{"head_dim": 128, "intermediate_size": 1344, "vocab_size": 37867, "norm_place": "pre", "rope_theta": 10000.0, "rope_fraction": 1.0, "attn_scale": 0.0884, "tie_word_embeddings": true, "init_std_up": 0.0355, "weight_decay": 0.11, "warmup_steps": 383, "schedule": "wsd", "decay_fraction": 0.693, "batch_tokens": 131072, "dataset": "wikipedia_en"}
Each number is 128 + 32 x the weight over its row's rms, rounded and kept within 0 to 255. Layers, rows and columns count from 0. The size above them is the row's rms in percent of the matrix's.

# layer 8 attention value, 512x512, rms 0.0735, rows 196-209, columns 256-511
size [102 106  99 102 107 111 107 102 107 101  97 104 104 115]
[[125 158 102 149 117  79  95 152 165 134 119  96 153 115 112 163  84 124 144 178 157 161  94 167 135 133  98 137  94  96  85 140  73  84 128 175  59  76 172  91 146 161 133 126 138 147 151 122  83 151 157 166 192 148 173 125 144  82  93 110 208 106 170 119  76 149 121 150 100 154 104  93 129 198 132 163 122 113  91  90 130 155 125 113  75 121  86 109 117 123 131 213 116 133  84 159 140 114  89  99 160  51  98 153 172 146  76 170  96 183 184 161 149 194 130 164 102 135 159  73 172 121 150 143  70 149  98 168  95 101 118 112 161 127 114 186 131 126 114 192 177 172 140 141  94  98 145 159 161 179 153 180 129 161 138  89 139 132 143 161 135 117 100 105 121 121 139 119 155 126  76 165  97 130 135 103 105 188 141  98 183 141 133 161 118 132  67 126 173 149 117 156 192 129 146 125  60 173 127  95 111 153  68 122 124  89 178 122 108 115 169 143 118 179 106 155 207 126 137 109  79 135  80 147 121 206 162 167 150 110 135 133 117  74 141 127 160 140 126 139 136 200  91 120 107 133 200 129 147 115  85  76 141 160  79  99]
 [129  68  97 159 115 167 145  97 125 145 111 133 123 137  40 164 187 129 200  87 182 139  50  39 119 148 121 126  87 144 131 112 125 144 130 172 125 123 164 122 145 156  79 127 133  98  68 127 216 147 120  69 159 154  98 139 132 166  67 102 123 138 176 113 127 158  94 110 180 169 137 167  92 142 203 147 210 149 101 116 177  97 101 134 141 122 125  99 124 119 135  99 172  99 131 134 162 147  81 139 131 112 143 184 111 100 148  96 123 108 154 127 206 151 141 118 181 149 165  57  96 129 147 142 192 126 122 143 156  75 148 111 132  97 145 153 163  95  46 109 153 123 167 150  63  89 129 140 130 111  69 157  93 119 135 165 107  97 107  93 126 162 161 110 129 169 132 154  99 113 134 161 127 137  78 125 193 148 193 153 193 149 105 123 125 119 130 118 120 155 147  95 165 119 135 171 146  92 121 101 131 129 105 129 102 115  79 156  90 116  65 107 107 187 122 113 127 150 111 123  94  97  99 154  85 136  75  68 144 140 109 122 106 105 156 128 119 104 156  98  67 141  90 142 144  41 125 170 137 127  67 157 171 181 156 141]
 [117 153  85 114 159 112 118 118 123 139  96 158  75  87 155 103 129 144 173 158 157  64 136 121 108  86 140 144  86 147 141 163 118  95 176  89 125 145 176 108 168 142 128 101 138 158 207 132  76 172 174 125  26  97 153 121 141 133  85 128  91 149 148 125  79 117 116 100  84 158  87 137 116 118 112 102 170 133 111  97  61 101 126  97 134 177 174 135  97 157 178 183 129 120 124 119 133 117  93  82  92 126 153  97 137 163 126 116 111 118 113 142 132 183 127 153 138 136 127 156 121 214 156 163 149 146 122 184 114 136 121 131 125 165  71 118  81 170 144 167 129  94 202  71 173  75 181 128  91 159  90 136 149  82 136 135 108 128  60 191 100 101  60 111 154 165 124  94 146 112 119 129 138 121 144 150 130 128 103  97 142  96 149  91 103 148 132 142 172  52 157  92 111 128 150  39 118 151 179  91 132 120 176  89 166 134 139 147 162  88 165 125 131 127 113 127 180 160 144  93 108 136  89 145  89 110 124 138 192  85 140 130  89 132 144 130 139 127 133 151 190 155  91 112 123 149 128 167 101 127 148 140 122 123 226 113]
 [129  73  94 159 156  69 127 180 124 165 151 146 144  69  91 186  84 157 162 176 114 203 108 113 112 104 133  88  88 145  75 173 149 141 183 147  87 136 203 102 111 162 119 143 168 145 135 124 184 104 111  55 108 103 143  87 114  87 114  70 134 141 118 163  96 127  77 149  54  75 118  67 176  96 139  56 131 124 147 159 142 136 181 142 102 118  99 151 134  85 162 168 155 158  98  72  88 195  73 131  89 164 119 107  99 180 106 118 114 171 153  61 113 123 153 144  94  91 162  92 132 148 123 130  83 150 108 157 142 110 129 198 153 151 111 132  78 157 116 167 129 112 149 127 129  83 129 141 130 135 127  81 208 179 172  94 184 109 139 148 163 151 128  53 163  94 108 153 162 142 110 104 135 165 158 128 142 135  84 142 139 161 164 122  68  68 115 171 131 108  74 103 126 186 171 111 146 142 141 105 110  95 155 160  82  79 143 106 113 126 125 109 132 108 155 142 147 151 170 124  98  75 124 110  94 172 108 187 162  87 152 182 139  68 114 143 131 153 133 132 110 161 116 138  94 102 134 148 124 130  68 163 131 171 102 106]
 [123 109 121 156 131 135 112 141 138 110 155 145 114 131 143 136  90 110 145 172  85 152 108 126 152 107 153  83 144 155  89 114 177 131 148 103  86 135 165 113 153 174 155 155 143 139 101 116 103 135 114  86 147 123 111 132 104 108  95 101 125 123 145 106 153 127 107 149  95  89 105 148 119 173 131 123 160 171 181 147 159 125 141 132 140  60  52 143 133  94  77  72 143 115 155 165 107 112 136 125 129 137 111  79  55  70 117  94 142 144  63  93  93 101 146  67 138 133 110 173 146 109  98 138  67 105 117 158 135 131 149 146 146 142 140 110 145  95 129 148 130 134  93 133 150 125 174 127 109  88 144  99 184 174 109 136 158 106 134 128 147 185 134  47  76 157  74 105 147 107 149  63  96 152  90 128  79  24 145 154 125 125 137 193 140  86  98 132 155  82  62 122 131 119 143  94 155 172 112 120 142 184  75 160 109  78 120  76 124 158  76 129  88 145 148  91  74 149 110  94 162  87 208 106 155 127 167  85  78 173 124 111 152 115 137 159  98 173 125 123 177 127 160  78  89 119 169 117 143 154 130 120 141 117  95 168]
 [112 116 118 140 126 124 148 134 156 177 141 107 126  83 114 129 111 164 180 153 148 130 132 129  72  74 120 171 167 101  77 127 136 104 113 126 148 146 169 129 101  63  87 143 132 130  94 105 130 120 129 106 108 177 103 106 181 164 102 133 119 185 147  82 118 132 133  65  80 137 121 157 120 131 143 163  94 146 153 131 166 125  56  97 113 102 131 147 139 162 156 114 190  77  86  96 216 135 174 126 154 109 127 172  84 149  78  85 126 132 149 134 128 147 100 137 149 129 155  74  89 160 147  56 147  97  98 157 138  53 180 116 155 116 140 123 104 129  94 136 140  94 154  72 112 158 100 135 139 107 104 136 145 147 104 109  83  89 143 104  90 176 151 152 122 150 149 124 170 163  83 117 130 125 118 113 163  97 171 172 193 100 146 151 106 136 134 121 168 191  80 158 100 112 157 139 179 164 202 106 113 110  55 122 102 113 129  91 134 146 150 100 141 100 145  61 178 155 142 143 111  48 132 167  79 131 130 106 170 129 130 115 125  97 117 141 127  64 153  83 134 147  98 120 139 133 134 119  74  78  90 151 144  83  77 186]
 [131 120 105  28 102 144 127  97 106 179 111 126 121 152 207 134 130 139  71 119 119  97  88 196  78 160 138 177 124 117 214  98  79 102 142 149 169 116  77 110  91 150 182 107 139  86 149 144  92 174  96 168 126 129 143 158 147  68 144 175  74 104 111 141 105 129 160 163 135 118 162 123 101 112  61  12 177  80 127 109  96 107 146 115 160 137 185 106 111 135 143 179 140  94 124 106 145  79 121 162 108 143 160  95 180 107  96  97 168  93 178  90 159 123 133 140 143 103  89 167 141 136 165 145 166 181 131 124 137 129 119  68 153 159 134 147 101 183 150 182 110  95 113  80 131 129 119 195 126  95 134 157  63 127 154 160 156 103 116 125 100 146  43 126  96  56 158  85  61  54 106 127 127 126  75 151 118 139 132 159 142  86 176 106 140 122 206  78 114  80 154 134 141 122 180 148 138 140  68  74 132  95 124 115 114 122 131 131 136  85 194 125 104  95 120 176 172 113 105 148 149  82 131 138  83 170 121 168 138 183  99 144 157  90 149  91  76 153 109 153 185 139 144 113 123  96 182 168 158 107 174 150 186 151  88 135]
 [130 160  96 141 137  89  90 159 145 115 202  98 142  52 143  87 151 150 108 180 137 126 173 132  84 136 177  93  97 106 148 107 127 125 124  80  98 133 137 105 130  92 124 125 116 121 168 173 108  93 155 164 151 174 137 145 103 120 190 117  92 160 176 126 106 132  84 102  81 115 169  69 137  91 142 147  88 107 124 127 192 244 155 104  91 129 132 150  92 144 111 166 143 124 131 113 153  83 132 162 123 136  97 179 128 203 129 140 151 130 141 101 213 139 127 120 132  84  84  58  94 170 165 116 115 122  84 153 139 189 107 122  80 153 104 161  18 188 131 150  77 112 156 130  96 152 112 132 141 109  85 135 166 104 160 110 180  87 131 144 113 166 169 175 125  81  99 152 186 126 107 135 147 124 123 127 162  87 135 144 125 131 116 111 134 124 132  84 136 101  86 136 132 144 141 144 144 161 127  92 111 114 120 146 106 137 133 143  76  95 106 137 152  97 125 165  97 102 158 161 164 119 148 137  80 129 128 151 149 124 140 189 103 145 130  46 146 140 123 119 125  98 147 162 127 151 132   8 169 127 122  69 124 125  65 119]
 [111 151  88 161 144 113 104 116 131 194 135 138 120  92 181 105 141  86 152 205 174  55 109  84 151  49 159 179 107 158  77 139  88 119 170 116 102 108 166  91 129 115  85 105 122 122 109 151 107  72 191 102  85 135  96  97  69 104  79  70  98 159  80  85 126 121 102 111  97  96 164 144 142 126 141  79 150 136 187  97  74 117 123 118  96  94 197 121 117 137  93 157 138 116 131 126 153 134  51 165 122 133 199 148 106 169  59 132 125 121 114 183 170 143 131 125 114 171 166 148 147 102 141 119 121 127  80 111 146 108  94 158 117 145  82 131  83 164 117 171  79 160 150 104 142 105 143 162  92 132 101  90 151 113 114 180 115 143 148 162 138 117  97 145 125 149  73 126 123 108 109 105  76 160 107 161 140 156 138 149  95 102 155  79 151 144 110 109 136  87 137 126 112 125 110 115 120 130 113 129  75 165 158 125  98 110 187 212 159  61 174  80 126  79 151 135 120  81 108 147  85  71 138  68 113 137  81 136 167 112 130 129 113  88 125 121 155 111 121 140 131 145 101 196 159 121 158  95 149 115 138  92 162 154 165 189]
 [128 136 163  95  87 196 123 123 124 149 155  98 111 105 128 114 127 107 145 107  94 171 124 134  74 149 112 109 134 112  78 148 117 156 158 129 103 117  89  79 122 112  94 131  88 126 141 112 157  94 116 101 163 135 129 134 140 197 137 119 133 116  82 142 142  79 106  90  95 118 129 146 135  91 141 103 111 123  77 162 225 140  90 121 209  87  98 145 120  79  95 175 118 155 107 139 161 148  82 131  93 122 159 154  94 158 112 133  86 107  85 125 114 195 139 157 139 113 139 117 103 108  94  94 152  95 119 107 148 163 131 150 113  80 206 200 160 156 105 144 143 112 171 122 146 150  94  93 111  99 138 177 175 122 101 107 151  75 115 138 143 134 168 145 164  95 168 118 166 168 160 138 168 102 101 143 178 177 142 175 180 162 106 124 127 195 133 221 161 147 134 135 122 167  82 176 129 109 125 150 212 172 101 145 139 122  58 137 163 172  98 167 125 114 137 164 109 104  85 126 153 134 132 169  88 126 111 108 166 177 148 157 167 215  88  99 156  92 114 154  75 128 131 181 101 141 142 118  53 149 123 116  90 150 113 113]
 [134 177 127 107 101 119 139  94 171 164 143 123 136 134  93 108 105 103 105 145 149 109 102  92 168 109 156  73 114  74 112 122  85 170 144 179 116  91 151 116 115 116 130 102  75  77  95 139 157 104 112 129  66 130 162 136 144 148  97 125  91 129 128 108 139  99 163 139 121 145 188 124 164  90 107  97  97 121 121 127 160 104  86 123  97 141 117  99 167  74 166  58  91 148  93 118 134 149  84 151 175  65  96 114 163 156  92 150 136 133 134 182 168 129 121 121 113 147 122  97 104 171 112 145 103  75  72 126 165 139 143 150  99 113  77 153 108 139 108 142 163 193 149 128 125 117 143 144 148 113 139 112 165 120 116 128 166 127 140 103 192 154 136 152 157 125 174 106 122 110 120 167  70 160 168 101 136 114  48 128 118 133 124 182 137 107  78 124 170 100 118 167 111 112 108 103 124 142 106 134 129 151 127 131 183 134 109 137 155 169 172 108 137 122 145 156 146  99 166 130 101 129 131  75 147 164 186 114 130 113 134 124 107 119  66 222 130 180 136 153  72  95 114 143 158 164 148 137 149 148 134 115 149 177 156 115]
 [127 166  83 178 140  48 123 147 152  99 117 133 122 145 124  72  98 104  99 182 150 193 139 115 170 164 146 112 129 159 117 147 150  59 140 165 110 144 114 161 125 155  86 108 124 123 137 139 107 122 197 123  85 121  91 112  92 151 111 142 168 135 117 134 117 127 120 146 150 183  76  97 194 199 140 122 157 131 128 127  56 143  93  98 109 181 180 117 122 204 194 186 113  82 132 145  73 147 113 155  90 107 114 110 146 124 131 145 135 122  58 153 139 128 130 155 135 117 136 135 100  96 187 137 174  99 144 105 139  58  93 167 131 130 158 119  75 110 151  78 106 160 128 110 140  97 106  83 126 157 169 154 137 100 103  78  88 141 121 159 110  65 104 133 150  83  97 133 175  97 143 153  92 102 103 162 121 107 110 114 121 173 172  93 136 110 156 181 114 100 150 157 120  78 171  35  89  83 109 131 150  98 203 133  79 157 144  98 102 125 101 111 185  55  98 175 135  65 118 165 135 117 166 173 139  92  84 176 160  99 101  92 124 150 166 132 150 161 131 121 168 109 121 119 159 125  90 135 123  78 119  92 178 122 165 128]
 [137  92 107 113 120  96 207  65 161 116 165 144 116 144 142 161 158 183 121 129 178 205 127 139 117 158 127 172 149 130 103 150 147 125 140 144 138 107 125 138  51 130  92 112 143 163 134 115 137 128 131  86 148 162  95 154  55 126  45 108 189 152 119 132  51 180 129 127 139 128 102 136 100 139 112 120 129 140 171 102 136 117  91 118 134 179 131  75 129 113 130 156 149 120 172 122 140 231 127 117 169  75  85 158 135 138 164 120  98 126 166 167  99  73  97 185 106 113 122 145 134 146 163  97  85  71 138 138  71 115 129 161  70  74 143 149 141 171 124  76 119 115 110 105  91 109 150  95 164 139 118 153 158 152 120 158 124 104 135 177  84 149 175 145 141 118 148 121  81 154 161 114 124 149 107 113 114 118 161 114 197 103 190 159 133  34  99 166  70 165 112 133 115 133 134 111 146 128  93 129 122 183 109 122 129 116 177  73 103 161  84 107 137  86  92 170  60 144  63 129 107  57 105 151 107 141 119 171 120 125  91 110 128  99 154 124  78  57  94 118 124 195 161 101 147  45 153 148 161  97  92 150 158 148 114 172]
 [120  64  54  90 113 182 190  82 178  74 143 145 126 102 188 111 180  86 129 124 204 123 104 128 125 122 130 121 114 120 159 133 132 119 175 118 147 150 172 112 156  93 112 158  58  80 192 114 175  95 171 113  85 148 122  86 124 144  80  37 146 155  53 145 119 111 152 133  91 119 136 116 141 188 176  60  94  70 158 162 160 131 103  91 102 132 121  60 112 160 114 163 130 110  91 103 158 159  97  95 141  89 137 131 119 131 147 122 129  90 167  93 134 104 134 109 122 120 152 151 154 132  90 123 132 127 168 123 153  54 129  92 110  84 115 132  84 124 135 128 130 129 144  57 112 106 133  99  81 121 113 137 108  94 169 121  97 113 110 136 113 210 184 134 172 109 130 155  77 141 150 149 135 112 174 114 158 143 184 138 176 108 124 168  93 106 120 198 111 125 145 127 106 138 123 106 124 105 141 176  82 100 142 116 150 126 155 170 118 114 143 148 169 101 101 128 128 126 118 114 154 104  92 180 132 127 103 139 172  90  99 179 114 110 165 118 115  93  83 129 139 170 141 148 237 107 117 110 115  54 143 146 128 154 125 167]]
# layer 8 attention output (transposed), 512x512, rms 0.0662, rows 196-208, columns 256-511
size [ 96 102  95 100 102 107 104  99 101 101  97  98  98]
[[ 96 138 119 146 150 147 128 111 123 101 111 154 102 129 140 130 121 132 121 123 118 136 146 124 169  98 133 122 130 146 110 102 147 124 115 101  61  78 152 110 180 136  65 136 115  93 111 127  71 119 163 156  86 155 129  96 152 156 121  86 142 180 120 149 127 103 119 136  50 112 130 145 180 139 130  85 133 122 154 131 151 138 143 128 106 145  98 100 132  35 190 166  76 134 154 166 163  77 123 163 162 114 110 126 138 146 205 123 145 159 155 131 100 109 108 168 127 146 162 121 235 136 136  63 126 137 132 172 181 161 160 127 240 132 125 165 155 121 166 123 140 201 137 152 130 115  75 179 154 132 134 180 102 170 116 196 105 133 118 135 206  36 155 119 166 144 155 157 144 108 176 133  83  84 127 112 109 142 154 168 118 143 184 130 126 131 137 133 115 170 119 163 140 105 144 138 113 116 107 139 133 114 125  81 115 117 108  77 109 197 155  97  82 148 101 194 172  74 169 109  83 138 132  60 133 142 123 147 138 153 199 111 129 121 112 114 164 148 137 159  58 130 121 137 144 184 172  97 129 106  66  64 168 144 149 169]
 [154 103 119 143  96 144 141 141 122 128 143 127 137 156 134 133 118 144 230 176 139 116  85  58 111 153 129 154  77 142 111 128  99 223 127 174  63 170 136 129 144 177  93  65 142 146 115  93 131 170 133 103 114 207 151 120 155 156 105 118 153 114 194  96 157 134  85  74 156 122 139 116  66 129 126 117 130 144  94  69 144 128 145 134 103  89 101 189 114 126 163 173 212 166  99 114 156 151 121 162 149 163 193 121 149 202 160  89 104 129 142 181 158 181 130 121 129 165 122 138  91 140 105  94 147 130 110 165 134 127  92 132 136 164 138 124 132  66 103  67 154 158 173 157 128 170 127 137 105 114 127 103  33  87 182 112 105 139  92 117 180 160 143 107 115 116 163 122 101 125 109 129 124 137 105 102 130  91 145 110 183  68 134 121 104 145 155 116  74 170 132  97 146  82 125 169 131 170 134  67 130 119  75 190 136 147 108 163 102 117  86 129 108 107 100 152 131 148 179 102 124  64 101 114  93 135 124 143 118 181  98 114  98 109 146 124 163 117 114 140 125 160  97 136 151 129 138  76 212 154 106 156 156 152 141 161]
 [147 137 118 134 126  97 175 121 162  78 126 136 165 119 159  83 145 149 127 139 177 100 143 134 137 116 111 120 144 194 143 203 169 110 159 134 118  96 123 112 154 147 158  96 182  72 210 128 127 121 167 112 128  96  77  81 143 183  50 143  94 137 103 138 120 171 126 137  82 154  95 129  98 190 142 114 165  87 128 141  26 150 106 149 132 131 213 116 136 107 151 132  86 112 182 108 103 146 142  79 106 123  74 119 128 133 177 140 124 118 185 130 127 125 108 100 106 130 120 202  88 152  89 155 125  99 149 172 104 161 180 131 147 145 142 111 109 133 171 117 127   0 184 109 129 132 134 127 118 118 109 167 140 139 140  74 132 131 146 135 100 114 103 142 150 127  86  79 124 111 146 108 140 149 143 142 176 111 129 153 138  84 127 122  45 118  99 100 153  86 117 129 128 203 133  91 125 114 119  85 176 149 152 123 105 152 175 107 109  97 113 121 108 141 135 148 154  96 157 148 131 158 111 168 131 126  86 119 126  84 122 122 137  97 133 124 224 117 139 151 116 144  89 107 128 123  99 100 111  77 123 102 190 152 167 128]
 [141 134  95 120 185 105 130  72 131 118 167 124 155  82 149 169 161 111 168 138 171 166 143 115 167  78 121 118 143 107 180 103 179 203  98 159 139  98 167  82  65 110 103 118 143 161 108 166 145 115 100 153 114 129 124 132 138 117 109 141 168  91  86 134 109 103  96 132  52  58 108 176 133 144 126 136 105 170 168 155 105 103 183 144 127  78 134 127 109 139 169 145 128 171 119  94 133 151  76 114 110 114  69 132 113 126 174 144 114 130 137 128 119 109 129 121 165  89 133 125 146 174 122  97 138 136 131 146 142 186 161 136 180 186 121 130 148 139  88 116 136 201 139 138 140 134 108 114  77 124 122 130 118 128 156 235  86 153 102 128 174 129 142  87 199 119 177 166 175 109 156 114  75 110 176 138 150 167  95 154 105 207 180 122   9 159 139 120 130 176 105 104 146 134 129 110 114 137  79 148 158 123 151 120 171 108 135  77 132 117 141 107 130 107 141 171 136 157 200 126 139 108  76 105 123 128  65 127 127 121  93 113 115 117 137  85 135 136  99 156 190 130  96 191 204 120 130 122  91 153 123 112 154 120 166 119]
 [138 127 156 106 120 119 139  84  97 115 138 101  99  86 124 177  88 109 163 162 101 149 126 187 126  97 110 108 166 138  78  77 156 114 147  68 131 127 142 126 158 101 154 155 113 136 120 162 162 119 115 110 138  42  95  94 155  85 117 130 120 131 144  58 181 151 129 111  82  42 133 155 131  88 141 156 142 167 146 101 238  70 141 125  89 162  88 115 134  87 156 175 181  89 103 114 156 170 120 165 147  93  60 141  87  92  85 130 173 115 140 129  97 113 151 145 130  87 104 138 143 165  83 112 154 142 178 112 134 104 147 126 153 129 124 131 142 100 139 109 180 189  44  85 113 135 189 157  63 108 162 112 162 163 113 144 135 120 123 140 125 157 182 121 133 202 172 164 162  86 139 146  73 106 199 159  57  66 127  88 109 142 146 142 140 112 153  96 128 136  87 118 145  91 109 111 128 147 104 239 126 130 112 102 158  69 142 131 181 158 139 120 140 176 143  80 104 161  92 126 144  76 140 111 167  92 135 101 158 149  98 120 155 122 187 164  63 125 145 146 170 129 132 137 141 108 127 142  76 161 101 103 113 137 108  87]
 [ 96 105 172 145 125 133 131 123 101 164 195 144 100 131 148  89 150 154 200 157 146 104  89  87  30  87 111 157 144 122  92  88 116 170 111 122 109 126 115  93 154 102  86 104 130 159 115 102 149 131 117 114 142  99  89 100 189 153 152 149 125 140 214 122 125 150 126 119 125 148 178 173  88 124 167 119 108 143 120 174 135 131 136 133 141  78  90 135 110 126  93 115 123 111  97 155 110  96 122 120  91 124 163 154 104 175  98  83 158 128 113 140 181 133  88 101 144 109 143 173  89 158 123 127 156 144 110  54 183 138 147 141 184 139 180 134 167  95 108 158 138 146 115 142 188 164 107 161 124 143 118  71 115 158 165 220  96 124 107 102 203 251 165 137 145  99  95 133 116 125 138 187 145 120  94 104 204 120 169 123 147  81  83 196 109 139 122 141 165 155  87 114 128 136 165 154 125 103 155  93 160 101 121 128 117 116 132 114 101  78 153 119  75 140 141 164 136  71 118 105 111 128  89  83 103 122 179 128 157 180 122 107  96 174  98 132 165 125 108 138  72 146 120 152  91 170  86  77 112  94 145 104 149 122 127 186]
 [127 167 154 146 154 103 142 130 150 146  94 179 130  89 164  81  77 146  43 128 115  87  95 121 134 178 111 147 126 159 148 134  73  90 134 134  99  88 152  81 180 172 124 149 130 104 148 109  74 130 143 106 123 109 130 136 137 175  93 155 117  66 113 164 106 152 159 100 174 156 120 118 139 150 117  48 143  79 133 150 128 147 143 182 210 162 200  94 117  89 169 107 136 124 140 104 146 128 158 117 115 145 205 104 109 167 120 135 145 121 166  76 104 135 110 130 141 184  98  74  74  12  90 135 114 135 128 145 122  56 148 124 144 143  79 143  84 210 157 125 113  18 171  96 114  95 146 118 165 116 123 146  99 140 130  89 116 128 109  80  99  45 115 127 100 110  85 133 122  97 131 133 194 131 111 120 157 120  87 110  68 116 125 127 146  84 164 102 125  70 151 167  98 145 169 148 127 110 108 119 145 149 130 193 109  88 104 103 128  56 142 148 100 145 102 176 186 103  57 140 146 104 135 143  94 132 147 164 180 137  74 111 134 105 107 100 154 158 151 149 112 137 173 155 127 145 214 174  93 122 142  94 136 131 126 129]
 [189 177 130  84 172 114 161 151 157 147 160 136  94 133 163 149 128 128 118 146 124 100 112 132 102 111 143 126 124 100 131  81 206 107  98 169 102 137 144 121  92 119  93 134 130 132 114 146 121 161 113 207 142 108 189 117 110  85 161  77  84 137 133 185  92  72  78 161  34  90 163 137 196 119 117 204  86 108 113 199 192 212 189 118 175  93 174 131  91 151 151 127 148 133 179 123 129  61 128 125  91 149 101 140 111 116 156 213 107 121 131  73 157 139 136 110 154 108 158 110 197 136 170 116 102 161  88 168 165  96 148  81 134 135 158 142  54 163 126 160 120 102 164 138 104 140  60 133 118 156  96 171 186 114 120 150 149 130  87 150  85 178  98 129 126  82 148  99 153 127 126 140 113 117 153 131  98 113  93 137  38 157  76  87 154 149 139 180 155 102 162  90 116 176 148 138 113 107 121 110 173  91 133  43 132 101 165 109 137  84 156 143 145 110 109 132 109 109 106 119 142  97  74 117 105 131  30 149 165 131 135 141 129  92  94  87 172 165 115 103  95  98 104 132 154 136  91  85 177 137 157  67 148 125 123 137]
 [124 163 136 168 112  82 131 149 129 139  61 117 173 149 136 141 109 147 131 126 142 121 160 133  99 136 120 150  98 167 125 133 143 106 126 131 125  84 146  97  94 130 145 121 146 143  99 165 144 117 119 182 107 145  79 109 127 115 149 104 126 158 143 115 101 147  70 156  25 187 150 169 145 182 143 136 163  78 196 140 188 152 116 125 174  87 208  13  98  84 137 120 153  92 103 128 157 122  90 158  62 167 149 187 116 149 129 107 145 164 138 106 109 137  85 115  55 128 177 154 142 141 115 170 108 134  71 199 154 152 108 138 164 233  80 122 121 128 123 151  99  76 152 163 110  97 155 120 119 131 112 114 186 137 114 156 162 139 144 135 107 158 115 128  97 120 115  93 142 138 150 171 149 148 130 159 158 163 125 135 111 190 149 151 166 167 102  94 118  92 109 109  93 136 121 104  92 124  84 141 111 148  78  74 130 117 137 129 119 109 130  69 116 123 173 103 140  81 103 109 141 116 117  90 136 110 204 129 117 131 185 170 110 113  96  87 113 149 164 119 140 177 124 190 205 134  82  96 119 105 140 138 142 156 155 118]
 [168 100 106 115 126 141 125 148 112 101 155 131 169 156 145 124 180 153 168 105  99 144  84 116 100 164 124  94 100 142 104 145 140 184 132 135 132 133  74 106 154 146 100 146 136 152 125 138 105 136 139 134 133 134 169 130 102 139 151 124 144  76 140 113 111 115 142 125 119 138 140 145  71  92  82 150 164 137  75 131 179 106 106 166 148 133  86 143 133 150  95 190  84 101  88 115 142 113  54  82 131 116 255 143 166 128 157 169  77 132  62  68 153 143 114 157 145 107 112 143 236 125 157 109 161 154 102 100 156  86 118 140  91  62 164  95 125 195 190  94 105 144 137 154 124 142  63 117 132 169 114 159 160  93 100 108 139 100  88 141 100 137 156 143 122 111 173  42  91 171 123 120 167  79  69 129 138 136 121 136 147 132  47 108 168 161 171 167 168 144 134 113  99 167  89 135 148 165 139 194 173 114 167 175  85  99 121 153 140  95  46 108 150  92 156 127 121 126  86 114 108 137 120 177 141 121 109 120 114 139 125 151 149 133  90 144 116 110  99 124  83 125 130 113 126 130 145 139 164 127 113 100  80 125 125  93]
 [202 101 160 113 118 108  97 139 116 124 102  99 133  85 149  95 139 164 164 143 175 160 124 142 163 139 128 120  67 164 117 118  93  79  93 129  66 130 147  62 135 129 161 145 107  83  87 185  88 144 176 133 145 197  83 186 128 135  35 115 184 116 160 189 119 141  81 167  79 167 128 122  90  77 158 153 116 123 154 145 141 145  80 113  79 178  90 172 156 210 148  37  82 136 124 109 108 112  83 159 181 122 152 143 165 171  49 161 210 154 126  87 107 116 119 151  78 127 137  78 142 111  93 135  90  66 117 175 140 130 129 182  86 129  88 124  65 142 130 212 145 151 166 137 149  82 162 143 126 125 128 127 118 112 121 132 121  90 130 116 134 109 109 163 172 134 168 114  89 105  92 138 147 126 130  99 144 127 134 126  84 209 130 174 118 139 138  86 148 109 136 101 114 110 165 134 136 109 109 128 142 137 151 128 110 216 123 117 120 198 167 122 112 172 159 194 117 113 150 117 124 145 124 107 130 124 174 130 105 147 101 147 158 129 120 120 144 161 133 140  98 113 158 139 117 167 154 163 126 152 128 121  90 164  93 112]
 [158 166  88 117 142  92 123  83 119 147 139 187 143 147 100  92 102  80  79 102 153 110 177 116 146 177 120 167 142 200  64 137 175 161 177 131  98 140 115 133  46 125 141 135 118 138 156 109 101  93 121 114  80  89 138 130 116 125 163 115 163 134  80 164 121 151  77 110 106 127 103 144 114 169  98 132 126 129 153 143  60  93  77 120 146 132 201 119 117 100 154 177 145  81 132 169 138 124 167 143  80 110 141 121  88 110 185 106 153  81 121 142 158 109  89 102 114 101 130 123  53 189 174 142  93 127 135  16 102 190 130 122  90 126 147 138 117 117 112 115  75 124 113 160 140 139 130  97 136 170 119 111 119 136 119  99 150 154 150 115  91 122 127 132 161 118 128 132  29 128 138 146  51 115 116 147 158 125 125 140 165 141 161 131 130  84  82 108 141  89 116 172  89 118 119 115 126 110 124 107 156  78 116 143  71 117 166 118 139 144 165 109 123 129 163  62 103  68  86 129 133  93 123 146 159 168 112 171 142  98 163 117 149 131 140 148 150  95 157 100 169  71  78 127 139 126 233  66 113  57 133 135 152 143  97 116]
 [ 85 141 128 113 153  80 150   2 126 139  74  96 107 156 140 118 155 192 136 159 119 137 120 116 152 119 136 153  36  66  89 144  67 140 154 126 120 108  97 126  92 126  90  94  90 188 161 113 121 112  78  90 125 157 136 145 120 111 122 143 134 116 209 122  82 112  87 132 163  97 129 153 132  71 118 156 124 156 130 117 143  89 124 129 196 171  89 127  99 112 176 165 159  95 115 167 183 119 122 146 127 127 121 135 117  91 177  89 165 155  96 170 126 117 118 131 160 138 148 147  98  91 122  96 137 150 110 129 134 186  97 134 161 113 165 148  94 117  59 140 158 143 113 132 124 105 145 120 108 143 109 148  96 103 135 250 139 172 116 140 149 140 148  84 103 108 152 166  96 175 153 154 100 113 123  90 150  91 154 109 144  71 210 111 188 115 116 152  74 144 109 131  91 104  94 167 132 147  89 134  84 155 155 114 151  55 142 121 125 113 132 106 107 164  76 121  87 236 131 124 124  78  90 104 105 112 144 159 131 141 137 188  88 112 131 123 131  82  93 129 143 185  80 127 139 114 184  47 153  93 151 124 143 157 171 159]]